Each number is 128 + 32 x the weight over its row's rms, rounded and kept within 0 to 255. Layers, rows and columns count from 0. Numbers have three digits each. The size before them is the row's rms in percent of the matrix's.

# layer 7 attention query, 64x64, rms 0.141, rows 0-63, columns 0-63
079:127091149183129079080079207123132165161120068157104134143094111114129118133115117105158138152091154070093155085138156225150121127067112120119148171178142142078092146123132118149156112131143140
085:162105127136083106117196147212140136129117151113131132124147144098122136150129133125075134123083115168166140096097094167107075117110075159141131146151132078144074145037131172182099099144136185
088:093124130088152173168141163152150109159148120069151143084096044119143141153133169115131157074173122044107116137127158174140108123116126136111156084117149106052088127152080118190120126159137107
096:121158087137113162147122161138180144101132157130086147127191102134194163154182141061135118113088160165082174180117117096097108079078148111138162118119060173123126157165130118117171112132162095
071:075115095130079151101168172090171113129127137127125121113111155147210153163118118115138187148085142135106027147095118150139164084112101131169082152116066103164096134126188128106101154128141126
077:106126088097147176167167118124127117163180141115166102105114137152138163113098146098142180048155117019107139134176164143120127147163122184127122079104113135172157104184151105121132112142091098
120:086140084124150228176109120122109120123115129086171129090108093123153131101122160113145140079182158074095123178133136110157160147129154146123141097087126163094095096225094108145118157124149086
094:117174100111172082150137083163156121132071098128100130158102117144144134185175156098188147172126159163088090100129109087172078123112106162118136079125159172109090187082171118114160126169149157
092:079164134137094127125143121139147082147101207126113131082183182066143127194158160144101128141083163159162134127138100112125102113114110131079072137095094138140072078135137149147128058182128118
096:149122173144150081118107111093160146121166091089175143204092089142128145167116136158097127174122102135151157123192172158111112119077163094116106178185139146134061121091158100133117068125105169
093:103074149141112100191131132157082180083071155144146081113121179095168139139104124144120180142148090072109176160105121096144142126138119153190116161140104114107107150095069126078089152100084164
101:110146107137138174187139148102132121150121141129146167107133096175212088123122084123141070107139176072127174130127111077188097131107116130059156175128120146145093095100077074164159136149160117
094:042175098146127143135172137101130125121066153151103130138048171077118111116143125146123165143134117190106061134089166082117108154147194131116117181134157102114166111124130082161155089112135139
096:110111182099097131087099160120122109200136106092115128159110096163086120140112089137127093147149154083089083129142118187177121109126153193123162121131104135178134187137161175165153075149055125
097:134104178135075106108114087202143108111129156055146146160151101083072089129202165126130090119131149139181167138147099083113120141141128102083172144117117109111077195117145118131170108150094141
090:108124119084143164083088128093114191143092111112103120126153136117111116102217148135109157161185151128157082159133139047182146136114142094094137154149110134101112104131132207092157167082147095
097:106122125142146161126089088064066091132083081106106115120108134118165090151133093139112127147134163146139151175146118196106123120152212145141110129151118153143112138235168086095139155165146157
094:101128114132151078092118118121149098150139083074097107161125056109062108126138124134152118110133145150133166119148122166171141099058141107160153177181165127102136128114138151208120124212074110
099:127136122099122115132113056092111122136125157182165178162090141160102091116204147076095093133121141162119158117116117103146179063088165191128114128150177112102140095125051106160154103105106125
091:141143149156082198173141138106143180085069070126180116095161153159102098096087138126153155091103153127099136126125088123114154182081136160124176115120162131189114112131174133092158112123074078
104:168141134161059126116096170073081146130120136128102197108161128120113085126158109144158107107159160179097178122077131135123138128098148052153201141074146181144123130109103074160100117125151118
093:112093175084125093101148108143129135095093117130123155128145140173164098106132140168105193142136176171136141138068107181141135067131095121080114202101125048130142139082121160147105114184103084
090:132086116164153079131175212141147081073118141140137112064195103102121093127135167120109132120114145103178083161156129148162084068125182158124138115148153162122098117091118088100148148096084157
090:132066146131096112126127158097148150145162080087129087130102119125157059061109126148114139194083145134081160070114185110132102147147175143127148145063163135159130122139185163127140166111174167
095:100158133090077142124157071110159080197137119180154171175124094104151131107110087151188120162134130124119085093122085129082110114127160114103144180103168141188146179145091177149119176097132118
088:183113090128101130175090155088108159140185103174123096104160123132107097152123153117154129122146161123074121113102131148165183155122101109139114203113060099083101123156123071156173146053091129
098:118167105109168105146132045143085107160152112145166165159145163144102085129150129139152132166162066123131128143116042138146077135126147137178157156123124150183110089158112086163144129062165079
104:122106068098099096142096133153117095112130125216106169164162141088158144182197089177089115119182123098151162126106135095134111166065160058155113118093165126136146141123131133095108112145090117
086:089030081131162164147104112116134096129133105127184145146105189071097165141113134140155096121106198176089165175100092099140085140097110153132052137151127148121122152104149145116139153107143100
095:169074143114164140156155100103114142161112138204113125165154169102120107115130070162120137145086190109122081129159169110130187076094072117156135089126097128150126084147151116131168088072149182
108:160121102113100183145069093150099112059090181136067069141110121134128171107124203135116102148168133095092129199165141153121126145109124165112140089126140085156151110109084144173151162126161099
088:200141119120094183162148086166108122110191137156146078128097107121153073205130151120105124066094150104138111143110149102158059092125116075185146110119116113124140165154084158171114161123132125
075:129105099071093099118131211135155147132128160136160149123131119178106133137098118167189124136083071194080104165052083143124128135116069090171111132108148105130122123115147134146103122178167079
080:130122091166136109113123169103180063108144122138168162160104135135119144121142081148155131149073140192115072158109037137137148103062124128100091199125118099169138116118144115122099098167177161
119:122125244156106079121151142140158133144165102113089129142127086161115126162056086134147112145045134163128107098118128151136126158098110139114098125145135085145155149066183150133147095162113179
098:105181165142210156151155147114108107118108067084126140101084071087157156099164138143161172043142119119146166076093090175131145106136160140142156112147183151108101125115103088129118122102096136
082:195118088098166098142136060116095092117085184144178144115095084148160123134193164098091139133131105123127084126139177076150141129126179092072108143157087127153163106193105116122114105153127100
103:124138178191127089104139139149177109096138106125105132092133099146090140142064111155170132122082137217141090128147110175122144121121066158111126145112090090147135122065168140142113071183175165
110:145111055071133211152099166118121135121116154180142164115116135111158143131145140141130186096204095081107121129131148135100121113108133096152135121095122151081122118194049141126124151099176071
112:151112170092119133157097105104146124137103180114093118132081138174189147118135104093163098134151107100095194137098125106046129131177121155100121100125177168146099182137064166145156083123074152
103:106122103127102141146107158123124148053152126144172130186136145079118175166145148143166171135129162115077131169099122194144136143126078172115085090118102060154097144130141109094201104114065103
100:135150133078096163155102190156140120171109149084131102112137167076124141093097113048127116123136144119079166134105112118179113125105116150112208159112129159125159164147140101200158066111081096
114:113198059136120084112175113138105104156156194154115137117120083129167087158125175129144139150148116091129118144101081133185139159164199060149152137089128160110117123110077128139111101179117086
107:111163120113103129141128151094124093121144084236154185161191120144157135142108110139106142154154112111136169092142084144084134107087059133118106139107154200171114077130162071144122093116142136
114:164137085137192138119180084119145113071159174176125077155137143145131149113156138116166178118105129098165137117148095119133146122089103185159124113114041081129158097068096150138075106085123100
103:067135145160103159189136185103131124157066167126128126138187067154165140085126144132127165123144141128126070127099137099141097086151054133106126095136190154181094161146152117119082141116114075
098:139167122113113096101117155197172129087162089126093085147112131189178132196115125169118076123184120127108107138071090141148117078085109150132114089160098106103129150083146190177157134127163133
097:129085101116166081194126107076114140100131068118146163109149159168155078145139127125131122156127137127168133123094171104129210175093154095097135126052124060137143139146096117176072150108142118
114:175131085162118115106109087115128161197123151146180106127110048129107133163199139085126142086159151166166086154128106099171181112090124119101114149157140164145094082120112089122150092072153153
100:184121085162110095126083160156065100093109110199116142126107182038129159136156131174104105170171094165138176124127132110144102118095126090142121126130168123166145119115056149141128157106087148
110:100118144139086095123115163181086150142160154138139170093099154155127148116166145113177147105139100136166190112073110135171047168109073122087154076092152073141123084158149152153090108161100114
106:088126080128144163227141178107121141118095155119136054075123173103133051148201141181091127104127102128161138114085090110164148120153151143140098156130113147138143088121154109096119147119137166
107:120113148188126177167157087197176069105079166100152119098115140155160108103095123115124154154093151172145090116119141103137158133083109120125141116114148131132085156087051167106213123164125115
104:097125114183087142105093149111115164139143109100172083081180147134081143159158099147129096063150125172098093118148076142115182161154161124150156146054093135169135130167112156133085139129073078
104:063137086163136103036161149086135131128088159118110094101125082120128122107178132134159100123123120157122121109125117150113238125143073109147125193151141088090151095135148141164172107160106144
103:109149081120147162151110125138140140158106142206073138134176192100164104131126049173121113098093117121100151148107142119114081178150129087055180139124154060120114110107079145112133123113154160
092:122087114174162127082198191161136140174144100074094161168155178128125085130147079123095118099104105138166136155092135161109109106172160102111105140154154165163095108102061077113117083101109135
118:170125106136144191093151164094122149135124069129140115113116143173141112173083157076128167080077077118117079166198142142180147141163072150169122105105116143100134129140107061090139109157161109
115:084102088154133099136118171154136094142143167131134166144182076086096129148183114097150075108171162114083159121135110125135100113059092180177144130158130141146138198089118071110137125191143104
112:144100129125083122107154161137163128073192087119177157157135063146122077164121140137104139151078122117127145162116128106139125169117168112139207153211128105084075118145115173130106116125059141
129:121127100112089111130099105177132069130132110098152088179135096091081145158134176162125160125127103141139168201136133140136102164125143119101060193111201106144145172094147158156121053105146100
122:081101151131103118086115098135184115192132114147123121087103100119140171159055140164116130149112146091179129129160119134176072141085099192109105113150112126110139063196085155153183134157102142
099:109167121120125085138154157098154176162105103100153091145073131125071113124062132114126182176142124178113151099102194088129147131117141144120196162153155109131029125124099096170131139138094116
115:082145078184078184150101124103086129126123092118148099143102103120151132056118098151153138090165149135188190092128180142103119146193167107090159139159085135139128122128067127120142143091177138